{
  "n_kv_head": 3,
  "lr_mult_o": 1.14,
  "grad_clip": 2.0,
  "decay_fraction": 1.0
}
Each number is 500 + 50 x the weight over its row's rms, rounded and kept within 0 to 999. Layers, rows and columns count from 0. Numbers have three digits each. The size before them is the row's rms in percent of the matrix's.

# layer 13 attention key, 384x256, rms 0.0384, rows 263-383, columns 32-63
112:451433446541575553503473584565549415514473497511441440475497438456460526552514588524515508484530
113:478540447470545469464601422485481426576482484526537537459419434447475593467428527449512491424527
111:487456530492412496524540519488496466549579492520459531446582521478485574510510580528506478524401
110:494562405523494505572474530497460485425573453502678505515368525440554620455540488506475428508461
117:570520628467485540630474505535460495468497569521513453559489479528474489456609524551491515575490
105:418476547582503530417535513473434366434493519514457523493494505497538476579469515566546434486526
113:491589500464408497525517490449488423450491506479496486442490483376497470511533517456448619444565
111:555501468457538485542438539526604451542454417538463544451486497554506550461477354517410477544554
111:547335493497458583412576490488510540525449531499501447525493589526554486407516534535524508519454
109:440523496506454464397524434521490523515451536536493452513433515579527426418539497494536558544456
111:456510381407556463579580482456472605515601557489504489552508507550472470527496454414527457425486
110:573496590528563519571573520448496489515480566477580483484484522427468565528476586534494479565515
104:575541522529496570509473506445456466588521486519479489577501433498482498446493554537466508530494
106:497419454577558440432505544518432503509435581539502422560543532512518499484470445488538482457571
108:474523466507495487621505475449571484529464489463474463534462492432476545533510494483521519606475
100:566426454518448497415520416611566503546559490501475580447430563514443472423496489448484438479453
118:567475619474513469428422380585522572540551450469557486521510434488539618559518516502529542503476
117:527588421458477396536540487535485470521526478599417470477546455500543467528476484475535455431495
115:509544477375555517415515554527473559502584485380515536528496566443449487533426506535526515578604
120:504510456521531520457486498459425500531528462496459505416446597548493486584531477551539474420495
107:473570521438512526471564491520571553445471549534586485534469501464419518506482531471513459492502
107:538487465437468487532513418468497515463472534464500467475525548543428498476457505482506535582475
109:481459524519440605491399502577434474413494588541527460519485570435521467520477516526448495543554
114:484384390519447613492521573524458498472493464485542526496459597526515463583529446423555341521490
114:453560489506468528423426467477556477479487545513464520478469514527549465553466471578472524445503
119:456497495567489573401501467529434507551466456491620520521552541425515438524557586523543461503471
111:528497524524524512524528475557455571498493508496579490421529441431513431499518508486479488524388
103:545550399531526546405622531543437463552472455572550491442514453521455556511459450465515424493457
112:508489507442535535552512593480436527567498603438574478493515482437476606485549509476532410533525
116:556493539573483498483574549548511580497440438409460521577535510522461520495542473489540555452445
111:508495518460468508512574541414544457515431621492423473510533508529542441503434558484522532474548
120:427544541547469470570417411523429542558450465494455487501574472421530405499481398589418565504546
116:490562504493481512478474516534485547401485532466489504520451499544492434502426537611627517553545
119:440512541560571567577483531430458510510578538517488470469459539488438557556452552483461591395500
113:510519471479477417522589554532529484557465536574535428476566539589534531525421545414560492562495
105:467505509515557443528474545448492518498495555509524484460499431438495571532492442473572458500518
112:569495517432532508486573515509510546574525431504476469589459473481483549561454469571434544465470
111:492431556464603536546524460482476527470529537561538481531542519549476528545457478611560448547481
110:496476429560550431485432376470380515519481442548503500566448439526531502544510489518569490507499
114:474467510538554541436488539514467617513504578458556493499505524454472492475538448583484470525502
119:513415400586507558475536544526486598451426413536509506398549426438538526547461424479605477558448
119:505466536516519540519533491417578419509539435427511557456444541545506509452573504458572498512519
111:527560525481510484502489533524516595468485545583475507492516521552524546443584546481494533633555
109:458587527470473521558520546463461467488520559569538483543501525538505510564503532629464465399524
108:475502561515435512392519429563563476424464556551475514544464440611500586515404472573381464409513
107:486628476536504517375586485451500508472448473563453457490535537495498455400541426487455480571507
106:492550542464448534549565462458583574526465582432578530433505491410527452578490527433595500471441
117:467425471516493506491495460541501474445541448510487537572374439546485539502500454636542537515494
119:477523465436416425520526459501488465589583459476516567449534585547514601483534587491583365533552
117:522515532536505524546392457418396411434404583490455492450451538540602451565491599471583500564528
118:495409459472538485486529481588469529515535542505479608572621541531464388529546514521605522521465
111:565525494512546497465476440498459443601509418566499458531497597542552549543516508502516459546525
116:468412494508485564505497598437504517395446527508456497507491467523485551542495501527492488446471
119:466482476463441447513563555461571514475485539463536435399420498490524474574429484509549438454464
119:561599559525451402464493501526443477503433529560528643491558507433419503535492550561548499520490
113:438421476476541571472499572574454462565562552455424487418428446483528532435490458565503450523405
114:576403446522481429425592559489470447503452442491494545492626511614494574581458573486513566597449
114:515501533558605512429537529490515446536559456501509526479462465549493430506462503577505479524469
105:488439494470420476486416458503475396513522473475503517588557542343411512479460505559493493503512
109:608411553488449524524528549535510502490423484426473543431470451600614486434502457510456455542534
110:556465454501419475554496462549549485417508495438453606386440473523508503491553527478448500498475
114:506447522482377511448469543416492495466413450498420546592456606477553535448535445565505397519462
110:566495422523450481562513525499459415433469499516527399559521492536452473510448613564554461535587
109:424540540420463480507483484520484494498565567375492409556481474443400424447518456502439436586555
103:519578495507548479477511515519528424545540477580511562518506542544462474517478550474522431545494
119:469457413523448491419550478470595516483474451515505501544402408522508549501597471479518513514516
106:575561492488507477490513417445526468498497593560468491403549538388599511536563515474512547520481
105:450481545467526560538514430415463469536435607493517533582446466440455500412494492510587480443473
112:417467525533498504483453523509433418452481503463500493492378529483533522541427557494526485528526
098:434414509488493484528538539457505482486552530383581568510389599537516441532479429395468598505461
105:507577578469402508468612514425566583489466531483483518541467480464555478536506533559466507558457
111:470440422543464494413463559481519417466471471439552511593615465522374503492472520456434528569544
112:475526610405520506492477431510567517532461548543519507482511557453516551503479403395569493463546
111:467503423520448504486463538497449573481478457580502486509537471415545423468453446444472463558469
108:421566534508479436533473449449467580484459490499476449545489468481495580551575394494522441526395
117:505476522464435521475475423461487472443565425463491537450571499482499443548510457415557484530504
121:503550469430487428521475522549529530518436479537526571480576520481462505456593530492480527533513
115:543511504434525509500499513455503375444516534513432487452592506439483529537486504486431498456528
105:494491494564449534396488502498431530496498530518576446508457477526551561515514465400443597510444
112:548489505462462511460523465478528501543451534509519516517474487504533541503607527376549443502570
105:481460569499430413548557502430468477410583519569570517390543501552392529459485509495468477468567
109:444524610508474485515500450490532504513539503504542496505497552533569562441563394532556494561519
112:591497523477425497422502424470486590547540474505523457499386477637497465481532474514441537537454
120:509511534441518461586497407484517484455512523516449471420479563539576495435547489557515510510563
119:405493559593508534503508573505513472584522461516510481575468486478507582538478497492498508502466
114:479513525470520471504475526516504553480482455490399528470503608536508528472518557469454459421548
118:552617524588458515498433486471533543442541556474559557531473431482441472415456536549428535553512
115:426488522534528479493502465529436519557465505398543532432485490564549479532517552547590489543486
121:601497493524524514520456437575480475524555490456451539480411570481455512598487435362504553457476
114:514418436421569529509509435498497472417470440567416495592537415479593450549514520576594567450511
115:397510551525600424575430526459602460412475450482422474470485481485525546530442617560490487503454
107:547471404528472481518468485453526466454527516524475511508577517564478580554534539512566561493457
108:545543459555532516524502582454506530582530460445502531398498406415520411469503496488524453512531
112:452511549579467467447483484527518525488537569377533548532501438365436517559492474504464571513512
117:444508413492477616484460533563479543411473491417554496534608531514460483443508484515476521469541
105:553543531511519544537442526461531505548434422426561527453532531551539534442559481426420540444531
108:455617541479453530596527425464429456493527526474489495569472442479547447458405501505559478506567
103:488513585407529459431452542577465564484466521448490482513555527456390550505517499547541584530552
100:500429486519563446470485488557468540478506607513600497539539468478486433457486503548521552557472
115:571510455495440551486509416479454548569535385495400513481444509578546481484521409494497482470428
119:484474488531477421509426509546561451585589512496496493436441519400564518537574422504613435514473
116:517504424459426555510523528534489557478489561531497565472479635421546474452443406432539551486566
116:536483537569491501455473603462481544495476491536434452537497493577513530477449515543591426512538
113:440554501582551573630458563498595509502525534521484463600503521458508456526497361503537422336451
115:570512549575501490560527566453483550529532491552502549538521594506439455588563458512488501430532
110:525553501483478516497500483522525541426466501518513518554427444534630508487584510554512516473580
103:422505552476517506548543414542461448552463432492521467468484558454560490505534420481478479419509
121:471576573435486422435513486522411497426559624508530519505541392570450453402525564473469496571443
113:552404543462539474509491435501507476502420609426513458459426448529558506503473572496508565569427
101:520459517579512457491499558485448528540530505472397425500479500481504509538495449532411552510552
122:524481509577484433489558558586477517438463504454490419600503492537530488512522541472600556538560
111:487401523569514458420548523491518453497533478451467474466406437471558532534534390477471515567445
114:517514537510511518552572575510494519451521461575521513435460466529469431518533494489468439461506
111:546499370502572421537497488550476417482532407500507487463526458553425492532424420491470538528554
111:452525427496437592506422554532613434563506597486506533475504438548450524490462444488572498475481
122:594445439580429526496464522459523474535520535505425501499403465500484477556594522455604512548486
110:517437514512412523565433530531532463434567466509523496526457412560432574457486512461595466482416
106:408546543487485459499380531549444538586486428540529474560471432554591539535544554465507471530561
115:525405523480504497537519500503539554484583552567476447529428502497420496408592602457614563534437
122:556491523511462477486508416505408466524424528571422508510425397444460599546481476445473482476599
106:464446430453508461543531480525456568472440503368394485539398441516548522428512542498411595454531
# layer 13 attention query, 384x256, rms 0.0391, rows 264-383, columns 32-63
109:503558462458450546445469430486463494499557488441574436474524497546448567479491485547512435412538
112:455496593493569475516579494460406456496441533496516477553528513503465532569449473517435505516516
107:568440515572500499476452531453444453451529568566606549499483543371503517489518454462507525480515
116:460533519473503480532543483539373490504463445497543592540566485456493449511590503479589490596529
107:442494552510542469514528453446501520508544480488612472563529519530549525540470561513597554481477
108:454537574542502453530495535500421427459459478427535451515459565494441462507521517521354517436504
109:543441477400491449530478538571531491507538492395515547558530503488431537385517454485502470456501
111:506443599513532539460399510490478554451509551529556427492496550466501459541528508500504482597560
115:469548413481438454492550468458498491473429554510547501485405437569519436471539513465564539512447
101:498449462456586448612514486500576487557516449473457541497477463477537512490509483525514442573436
107:531518639458573508530486536525564604515487609450584512478566543545446539492570496488487447486457
101:480459532586456532458517493497582447500502494494465467448551543532491527495462629529476513404553
101:450469480514467600533470532528432503475397436443436505518475562418512506601484528557417365524515
105:518500477490444497461557497479542438501362488511576491429423533436401573456493554511571554529465
100:554526455417443504475517388528468495496380510485478478407484611463465448557486445454420457514538
114:463419499430490441470535515491516489461476507483544458458480515538514484518449488499575465535525
120:496490488592549455511503526509535511422537511505454524546517510505559494471548545578476531470455
118:465441411487535487438473496517517573483579540494625581461544502437452444484472430520542468587540
115:491458454528472476539512488418489575490607580479495514480429545518487526469497512572481447549468
104:476557480525473417372487506527550522459471528481443456505496475483424469473496549474482532419567
104:589493601506452525490533493447468530481515486414494582454577554438468437503574533496511487644456
106:537481553501432442428540543517427502454477545509475424566552506478538472617544484452487490500537
111:454437506580543488416499537517446494405460473528463545485472489442507521565470447459531474616448
109:436450488434509477528487555479544524573565389524522573518528479538444402527487486469552546478541
121:487506585558524498537556472450507439503465463453561481573552503482424586457512545521515573528526
110:475555496533500530395539362528410566419553465499532498513543433572423478475508486598461467521492
103:463538407485538535503538508563576407547502538495527408446533540506465478558454470437434497591597
105:460506526516490461477497617521410509514530433502390498451505543568518579604585584549444479510545
114:445447568584476507544471535399470501545448458508597491576499451509434458560556557513460527543484
111:481545493533527521539523465573596470464495578412424528519559449523427478542437558519509552570496
122:555474428501453528423450466567458515460494494507455544542481497516523478442426601458462423515518
114:542562551486548513507554564593489521493483558453517556493486616567485491502479541501487519492453
114:442512462545514448598499533446531443579469510529487493474508570514514582498474531418409496464517
108:479531519507475443435444599624469544462471546469483517440528421516407483497503548510501474553495
104:433497428503490555541538457506530505464492491510423478398433453491533509510502482516606490467415
108:453429495389446540472551486484592550547604524581539435572500503447567490527433463535456388472456
110:488498406427560438473501466498511527494499608455624353501511539503501367471424504446466502594365
108:475525517508525571440502502531533520506505429591480517517492498452589501448509405448444574437614
111:499546514512599530473455557565473492526540586539484516454575410426546540558508483489486528520404
125:545489463457487587580474553545492473388506511462488461437592482541463514481508444488502451532522
116:470525504442562430513515444528431530454513434404515618529490554529532458526528384421546531483430
103:538497557552560474589502532537462490519446603500362484513537428509518574522465534467585490503494
108:443515628490491509550577527487517402467477497473619509462503406438530449445493496600486537398571
110:511547443474493502552536457607508379538584456461635498516524454556523534474571417509559419481512
110:452501518531397515603529445452522461401536510480522453562563479514475573479501502502510613576523
111:493473575438526520414470395478556579499538519510519419410574515503424523568502505481574498510472
112:508416490389546516464483434517495541454479463435586536520488488495590579491493486522493499446467
115:456501534412405420421545521448447494555446630510450557507508515408472454532458525566441542576516
114:547511610474431492504461498453389520479514520497449606528561573545503518464523478561475578494448
109:617427474583496547437471540546487516443507479505464555521454541528453457563556528494479548537461
105:514544478542438500549485498487419497551444547479511435412494490587573549628436481498502557568574
109:419417504481373543501501500530568445472429554508461507520527449504474415514458463517535569409423
115:503482557486519513454466536460538455496521501475492463475495497532525519492496500470492518569538
115:529556502445522440592564501494548463547505577563502512448395431560455509518413417589427419570468
111:372515383516567492488504552545439487524522498554442602508472530485556552442515470540557487514545
111:520484442582438489502533499466541529547523575522554562533507510464513493572418448564486589548417
108:427565478531564516486498504512542557408506513457522447565447470510495513526483545428473459613570
107:515531458471525570515531545501554523502507530594582599500433557439516534535477458594544505477476
106:539528515492505474480556467477485580359531457427466410449504435568548421421535487615502526543504
107:602473497585486446515498532524497566441500564500501544492492525435492483487522552496468497504484
107:538540466478515477539507528463545459590492455478450501437475588499544428572504513477566490563516
108:481534578456445422448515577428475462479522452544448477493500435565480503482499606599428560479573
111:451495468522391529517580591595432564508499469515552511481560535492461563476456533537476517572566
106:538483536444600547451508565445470527540536447401493558495446407440455506520519437541483467564499
114:481485580547480525475481453384567616523570564490503453463508472463479457536569555468554470559474
102:471552389511586438426479494408557542484495539613432442546542444398500531530472432500454555454445
101:426470481494535575567529549525478574441481546506433427570416429598480464459584512534499461562556
110:541438520512489527569553531520491470476476490493469564443458501452495570510461504535560498516606
098:470470474500502540449565553489481413500536474422457542458432502510516421508512490410581554486451
104:486564521520483575520556489548504542499524543594439562566469432442529520449481521534542529530403
104:515534432615421475478481467391534511464489446528523418498596510460467496511480529488505521451513
113:468545484508508445444508478518476506588516523527437517438611588523515419459530463491539570385615
104:471550495486502526542495426560522469515575488601449515570403383480461409384492555459450547560498
107:543558548515530536640598499459518432501612449538443537531555558477526505537576592484535499609496
115:525446337552462428452537411488516468394497452601527497489490525466503547432561544470500501624453
118:457467509507518476549475446574467525455500546424502482444442463453451567500580508489514441458521
114:513553490495504425625548479573502581449428490495455472526526524483540496535474495543517511511478
100:519528502481551612430577516470530491557543414466517485450575541553492593593557467496518440541384
111:464517482390513501513488372535470503467455568507504570430439497524530549525604468543590451555443
105:508436538579531468579517519475525541432572489483392505518594525482570583516412519557458463507518
107:506542493498538459542461563471468528509488538503547537510427508572503545362504397457513560531521
105:512521539533455553570526524524464528472409540585592537547497427533461464493507478474489360566472
120:493457485489548447504492494511457511549474536523441463490487496566522435383446440492508539539525
111:436494503533463532498492453550490512425517388458495463481499539627508491603456464333576411444510
112:406490540486486455521508578522442512561575550416492499378506482462519411541559501528506519542437
114:544555524581520618430405540476461442538585533538625535509466474538434457423465482501438444512575
116:399491531479560540377544487520413532546397494532487531501497544502485538528433513545459537590441
118:614523525451405521444456564541529597578487548431482513482518502466512502557465401432454554541624
112:525427505410503515504477502458489576471479584508508550467510494404491549536485507560470596530532
109:554384528524491438572500579532508527436419517480425454456472547508440522506481499516501539436473
107:515443402569540433445436554441642520489551451592510483563481491510460503490438451557582474485512
103:429525378547550500514484492441474540564516491389494395488556497597586492517525510559457515532540
106:583514563458503543526527504404500477591530593525573504566491498492491553420504464500505431459546
113:436477366502515591431457531491480496544530557553507579548516535445428522473453452466510571534503
104:482553505511605428546475426437444608453461591450503511501594512509469522435487519536512474435492
103:463573469532544545447443575523503548514419477379476570520503517498454497448448510551500465464509
104:406424467448550445479657525440485617459408429405525457489455500520442513473536451554478513421502
100:508581512487582394511419516556460545515445573476437474545494379557416546487431499534512489547529
111:541490623488408487514540403488490408486485526415485465521493539408508440584487495552534499552505
120:562506393495559425470449468516509543553522458530507520490479523578470557526576415494514530537420
121:480516530539492527401448572600456605471516572541456528544437533451505534423474452457526517503596
113:520540543405512512551398536437544478552419497558559472512522515548566429545504485381564445536422
113:543428525529511549547441503495528524488508421561499525501528598548472529439445556534392459455496
111:477512508522546551424510531534523566597526578459480544558471449475526506638514522590440484467455
106:435525507569461485486510511469516434472460544466534520524505502482495528473521525573438615502604
102:398580530488425512571502397560521470518531482490471508469479502413527477505522466526432629452565
113:513580541421542535510511598514442479449562494561490445477521519533502573496514509441457378495482
110:547546547536443464518443601507480567463470548419575476422598372438434437491502542504464481478504
101:485498476573518516532509482535548548489444487479547450520577485438458595513570499527508448527534
117:528535476471489443390490555549515513462486492513453492494459408395473462479577464445448466512515
107:569456509543398421459473540535471472449489433460479464443540533597491538586458448406557536457406
113:471498515439507487511585535530460582538444541510482508457546553447537488468511500531527466527458
104:563536311573513438499438411530534466528483528525546497419496495540520454488503509586420649583564
109:462493527545537618501415561495508552539395495569554512557555464581563549539570470476567582514459
114:534438484469440459471505473411509492486561604494366585571464491513516489503566523519492475462552
116:540439549552420531549448519525439341481522451481506503510516543579483553453455492418520542596500
102:513494569386532456475530490522465583628549523473454462498459457502556622570502482447486482442580
121:603512477472466486497516468520462508428519513493530410554526514450463573541563605450518446493505
116:537476479498507513507506484539438538603504523561432516479415585505463438518439505517563601464555
101:477512446544441482505520484430480544406532528497475517568532441522462512464428511468531476535484
# layer 13 attention value, 384x256, rms 0.0326, rows 256-340, columns 32-63
117:519528453584468493572528457562480494451512591498454550506463525465539540441538554525526520557469
116:461505385510502573541467501482595543569466527501496527538545428538501489528499556511436570506492
123:491406532562439527548442562437519531460465513488529505515592472481486507497472487431499429432554
120:513526456544576525517481502468493482413540475497560431570486486460580511489543403433512564496483
114:488488481475502440505489507583533428484439563513596540459449535560530563460573496513500495545572
119:525413496477462617532491530504512477453537483469545406493512528501523526491480485543568561464398
117:399518529506426496496530495382557511531585493597475517522473452465481511584535490553472601521494
113:499421518523523483470521447549578511527581456592492547512556520491503590407477539506525561461565
113:494542518580524384450471456485455596521478497473463551573486502408451443540434501558485610469492
104:462577570537439493579436400404491555582566519496483560462481495528441500476489501493545565410466
110:599552565475585469553521582625512537548457493532594441515487481469457476516468470484503559543501
114:483471554502468532494533507502668533538526478525433530430536444511493544507508443560419427505472
117:464529561518521510514496507490550504464476489505515469491510484550432498402437498454537416573401
109:411487504512499483587470511423479569435434486439562526451568551536552489507587446514441520433454
115:510465496454484520489496492565520516452517584466528502510621523487593553485462418594542436427408
121:375452428438518475508490529501465497503561469456543416451537501605470497558544525411499517440417
113:472505479576482560477454519514532542456527572584427594447461488526496541525568513498408556462495
114:372498520544575443510498488573506543516484492513510419513494553510438429504455483447519437606422
113:493607481558459568574534427490448573413547563563504478512554564513478500533490581485551630471573
113:566524572506518628498589593503476451509501508415591478449482553528534439425602521529501616513458
116:586507592462478530453501503472484440531442582470488421437545459435475521536575459454462505536522
112:538581530525464554451433511498507486556586533518530615510500409488514502506436600513505473456523
117:546423550540571607413475446506532527527532506491477518543539466527512500438496523489534589453452
118:425482483419497569588494402548477478410409465423539536487453466484483515452459534492467519495506
116:452447494530455496538517422496472500555577550473552543522573522497517562418495471616512526530397
118:532501541486530510449470500463484477582561503582381563453503540581491357563440566494441415468558
097:463468486395518586473463547496473455442437529466469547492566470600518490545549492507473505555442
108:494431580520492509515535582532494523562523541454454474534510557400476541544420552523515543529444
108:467447537554511443426438390399544475545519467514451456506573568459544527540530545471427454477480
115:401469507627430444397509524523520456524424515405476628421550562480449502518525535523519517475441
117:521489516496500385519393457531440461465557507464523504479558562454543492502509478451508485471550
120:455494569593452573566451434443516483570568387570558445462519459437472426541531489507523412501533
107:443533445479521631532558501482482491554524539411469387459518514408549488545500581416605492608528
119:536532523591469510427521432515473460465513542502462499546477484460450461445473511432526519420599
108:498540477528524426491471524493545477491427468437506483480478485531386539472469523620514553533424
113:428506500540444468493432520447484477532379432419536488570566470583499450468485595499535479480500
127:507508420403481437474398476419502540432482544460416477505483529604527549512498547429483477503463
113:462466447412488498515411496440535588598425436441448572563503525550543489475569534485437523485504
108:521512508414529519534500521489445590508534463537511578495621452509469609551505442504486466421498
117:446547439549479540530481493521544576459466492571491588468527476592475528507516570500569466530567
120:473539473383496486467426532460446582540615478434514504592483465473485555465583472513492544546499
113:559658462407520555475469535476543592428450471419475524503527483481593477526458519498448528490572
116:589466490573552525519414443567477549588525494474470412516492524540488508517476445417439430502499
116:550556475502510545466514500507529569515493547550577489500570464501387546574546504519405553527523
116:556541549539456468463444591507508509507506551442534541483481396448563534596408435497536540473432
117:494483479544474472484482419509519412533557431478498604455559554464532457581487556431511468504456
117:355490385546454500567450533522513510488539496586563426554495440575600426515538527441628505410483
120:408548494605467488519476449485590476440536622551455464491473507457544454535544534482518537529551
120:504615560506534533500550505504507611546508469451448526478532565450462479439431458561598563484633
118:527526451518401508450449541564457638487470489545526457438557477448528469464411438494565521508513
120:489474469580475508542550513502445472471535534593496528542407584501515530408539484529379440531550
111:413568496476423501594538428525497535539569461465491553577647528520485508485610509506625464448433
110:513409576449484437590432527457477486520472490479538533506529481560398520460447432543599498507558
111:527581516422507554478514494468472420573493483465562605489520576638515543604488446430457539543492
111:429470500517497489553535536542519459550478542573540601432520575452518448446540403481410433523578
124:449546507568439567397525558546411492505395525512537476540511482558438471526486580482475453421375
110:432460503540502478473499520539534465565548455533503411470437460520491421515507476555497517447566
115:439547536479504542444512580496506463451532543533497451514571537457416656518543504555530414486463
118:548475501547426474516499594453476605532489493504536547426506511554494501480530554477528454392417
115:430455563506464479552496569525566460462459502521456517476548447495438399490525563584597531505479
108:527458509479426426418566468533541466560574496470600504498542443554537562561454579537520488456574
112:362449458450514465420561520331443486408517550503501514475580519458522506560483555530422458542520
107:613553479494487481511495540545461445480468518533492516402513497476518581515463459552533573453444
119:458428436553444489507524500556468546523525445497433416474533387435509507488437583452548517406496
120:522510472454557378512517448523512542491520454469485502632478528534532525446496471440425438515442
107:461491484489494465517532534593555481385512521442470491483510425583484582529610410460553473437518
115:554535414452457518531508435532524505483504403508527419506434549522451589464504523569456486596570
110:568544486538555533552455407448487554436435448551497549467558492485483471518477489442525417494491
118:458558498504532513510528487505519437423518519451478572467392508638534534448515453546469501577438
114:420482448583543467448470520520448565536494585468571568458506464442544491653414481528605522550497
111:515543529490537466551497520478460485587503534472480442590450465624471503511500451535541449490485
119:530538401414507483474525477537474481452470552441571451517452427458657504512467503404559587541609
113:474498542503567517495525476452557448620494542532541440488517486496533430494459397535499575537496
112:511590504466537494469505485431538525518508385496558518459585493487527499497599513514359462456542
128:510480531529576512404353487494590561498430515561456542478531486527506554526570537479455435505484
119:459524407451608468438488516473500449560448587506479571508565550500465477506461521429482487530467
105:493466476522471434585562524469474485483571576482493569419450555434458408441473514546507495452459
122:517494514463520501492509519533544493487543425488432511566552501468550436594516478541521551470487
118:414502399614507449435500484443525449455451460477545509492505564479464601484497449467473523576495
113:517504521492415417493529425455508549548468417497395526483515492499444528521519477480535506499467
118:540522478499499482543528493484457529534481651412416492504468463405531462524399472556529477566420
115:511488501574556571507527461538470419551541409448512472590451538445474572445612554591536398583536
112:447515525492514380545538544494534403485467452468480556506440501502597527402487507471528511535419
107:527520451515467565539479588584503542529426563526424632427478444559490497586443477459488455531617
118:461551383560439421590479531470504489466471469462554461498573574492397450499489489382411521393541
# layer 13 attention output (transposed), 384x256, rms 0.0457, rows 256-340, columns 32-63
108:459403517530410499583526468489495522517585449416512494482514410583479577513546433445558463536561
110:477538485521453500567531562558536504572456423413529533455547589593418458503506419496509427492592
117:473509434501401495538432379434557507575476589531458496499446589467503468443441549473479511479582
111:450471516452504454502571400401570498431469462508522511431551495554507566551521422474538482531436
109:528552465544533469478430463606527498512412518485569563579473479451491583523551393511495545527490
106:385566449485478488608530517546429520571452507483506500459514575394521544590466475475538584619521
107:539515508538523489590425541470528605502504520506533519539532483465559558585466503558446403464416
108:473475510535437535655484466484511476436495466639509541433540488468389541460467575497553391430415
108:533502567463433495573442616470440540513471470531588459517539466564501400533540521438485612555481
104:497497520450554481525575449444509545501529392436539519460528548520524495510585647495496518515437
104:540370487437506483460533501543499437445463461517561580476568478527555480524498507472494499356466
108:407596564517538505558509441495523479562530595451483488535564486376579522582541517521591568568448
115:579639513489556520494548478534516591547587475551451524562400490444508490494522484393506457497533
105:467466500482516502459456473520524570513531529474456537513475514569412524481471458437396540565478
109:506562512409510461451472517442514511448471579493489465459477570513429514521609523449473540410483
109:511502511544561515526446497487495433514561490431514539469533385580503469460494490396530579593425
108:494457498526459410449443513377535514484448482447575546515526451497455645635507439487437394514549
111:528524488553508520479569529544520566482461391610632487494445472515480471526474539485486496448587
107:477554485452485537526569600575488491528510457483499537438499438510508489455532461509457540498473
105:471489433574546586580514565471574512530568506378480526497473579442444501587539482480445490530577
109:476479490424528484512514538465510443450522535478607532512443495512651471475543493561551508425546
105:500595585515492502526498439468493516451505529462572497587394442615483481459530571508549376513506
111:514455574446488502547594588417466545529494614507501474569494507488460511571553464561472500595613
114:453488480447571469451454583548471483532514508507420453444458492551478506508520558543424531530554
106:568609410490431483533517506497493530434536537385519542493616580463555511470540439490482388515550
112:579486548459427525469555468580482492587451439487458585446508529516475529466431535513575459558529
094:562525426562558541500540400567585484467524539467515449493408539594458503550507514536548443471567
105:521524542556522475506487530484555420533527520487559558513541546444489508436517561644452525498487
107:415469426439450469507599501528418622471475523454447563480539451501539544475425486512477475539572
112:495534498493434443556507484496429559543611531563470402516517555541400526535459566564514427462543
108:443499447479486402379604484542557494517514477523525561502494464510500482519447589485574416463505
110:524543491527545481555477512518435511568437439480487498507520515419449525486500532482594539562468
105:532499553432458475472515514499490541514527448490447470491430568459553489481475561536504502532456
108:580521499538560428511316557521480556469445456434515524465431474513496598446484635586443537453454
105:473597621469538581413526556522452567481568453531571442507497604520507479463524511509512594581507
106:536528566487559503430541542493426499497421480513571507466533517512391490534392438525488470527538
114:489494533500503470426578522482489528549474581540439453399457493546565500495539452475441431443508
110:477393485566523498499528521477387561495546458544551458435576587461469396507497459522473498565468
103:503508502477473479480520432539514511499534523431463509500540536443492503439566483459488559493417
111:485517600501452466514461508410392545488543476450527546486468464585520528536421541499482449478548
112:510455517594458531458501486463402536475607511447524492421472488466465536435511510459558493441522
105:492548514469564515507459452464550467520573423518454512441434475512482433467466445433555464433374
107:468450594512505521474462573442527472503457499509539424602524571421515513469590555444492502512504
110:457613490474443451470558507433462488526519522416517580512519454502583501491409500488435558526478
115:459585507361574430515430517513528506446501466456568416498482463511475523517548493467492500508482
108:557570453467510415489547558420585476489457460487416470497442502545448509500482524452540501583568
109:508544544480470491520525456584598513438498569498536365499484471447456518511419490461547492493447
116:462576498500407555532491450472498443502473502460464528513526460451476572573455459509561528415484
113:453449510411483326499504525448520503509541433521487580487517508476529615481499491467459463520437
108:515503528478459496451419535486569546490470514550484508613472562500462497502407555395507535559465
113:434432461525504513649513456542490579568499476478502519524493539487439445533494576494547545376431
107:471486554537450576468493473496522477402427466516541541492488513592494437522491559440432512518490
107:468524489521561460497455503447548494436508513541456582603540510468543458482520515483515500548437
105:467490506437599510407578443573535549530531445374508409509553572542446447478566599487460533460509
109:495406531556538444507445601619529467512480585467536466575598507490509484515534437446573573380519
118:459583548436511419409461472457515536496449557494514494592490496489444470534515413505459534477575
106:471505474550556644539542509480441479429511544461526495430494345488476552509441414504534470513515
105:475583470413474496508444424434539469459540431528437542569498425388510568505460551489545459464485
114:463477533540539437431441434551408456474467471573472513579527591559568642530508483570538580483548
109:436512498419482518563512507509512579526561523461551539473479557460449453543464515493621506575482
104:503565503459508497534489510479454579422479537574494501525550551441480545430531523540566502442459
106:511450413439511510444516485478466517580481475526400538507524463467476492550524556550550495416557
099:520539501563571480475517567511511507504533642595444419549525498517386559546415465450501480530509
116:413492488469467502447492550463463455505454484628508456479522506552498514512495572642577494513471
116:545521455517383504499475566447536497529549605474479455479498488514494399374549495435519510400491
105:429455490467541531480543544626412518526399589474487510463479460509505559423490477385497498482582
111:340502583579619454474548477478571542466471471582460515483401500466590472539554505525510407463497
107:602514486459513454496452503495512446437576519500510453445542527512521508469470481481548521492563
112:484540536505578536492536520552509544444503534472415508467474470456645505572557416519531595455470
109:463474458470544548464592555476537417550511480462539470513464443471512465450488543485586459547413
108:428451476533506497427459412455477502517471506421543437519444530585575481374501429446504437480506
112:511448399469377487420528449511513486464498448468502420479559443548503473440438572529469479526421
110:484576514557544495490524592501508639463497488517567461396576598418556475482501480508498480524525
102:494489531517509430438490435367506460569489485527455462496520541517493475507552383559459481478540
119:486473542504449450542528587471520528466453504355463462543483506486453523536638464501519561498409
113:503470537493488471457512512508444462573492482446514495507434479584506581450448452446461472502406
101:598542493491483522427427486528540445592473492511509463550454481535475498585547473458494491559498
116:477478594479481511499404564457545455509539497507551465458424508460546412564562551483533491477512
107:488592549522572512662588507465506448435455422520501395470506515549437481454472419463463500486539
102:573491485467446447490582479437494537447520488605471499480475482556525529511516550520534474465515
107:604523456503480622480545447528525472413608400564542537598548472460485487519426360529515504461388
107:498517484543440540570490479530509456555587416489449511482498434485486474485488472535425565555598
111:501490545540490523443537555475506523535530461492522476489489407417548425500408516463475426562501
102:434470413508492489502451549584504400507559477498513492506507496502501490459383564506481457463534
106:452446511433544479528505541498512462456454461412546598550479508610378372504467469496482533492496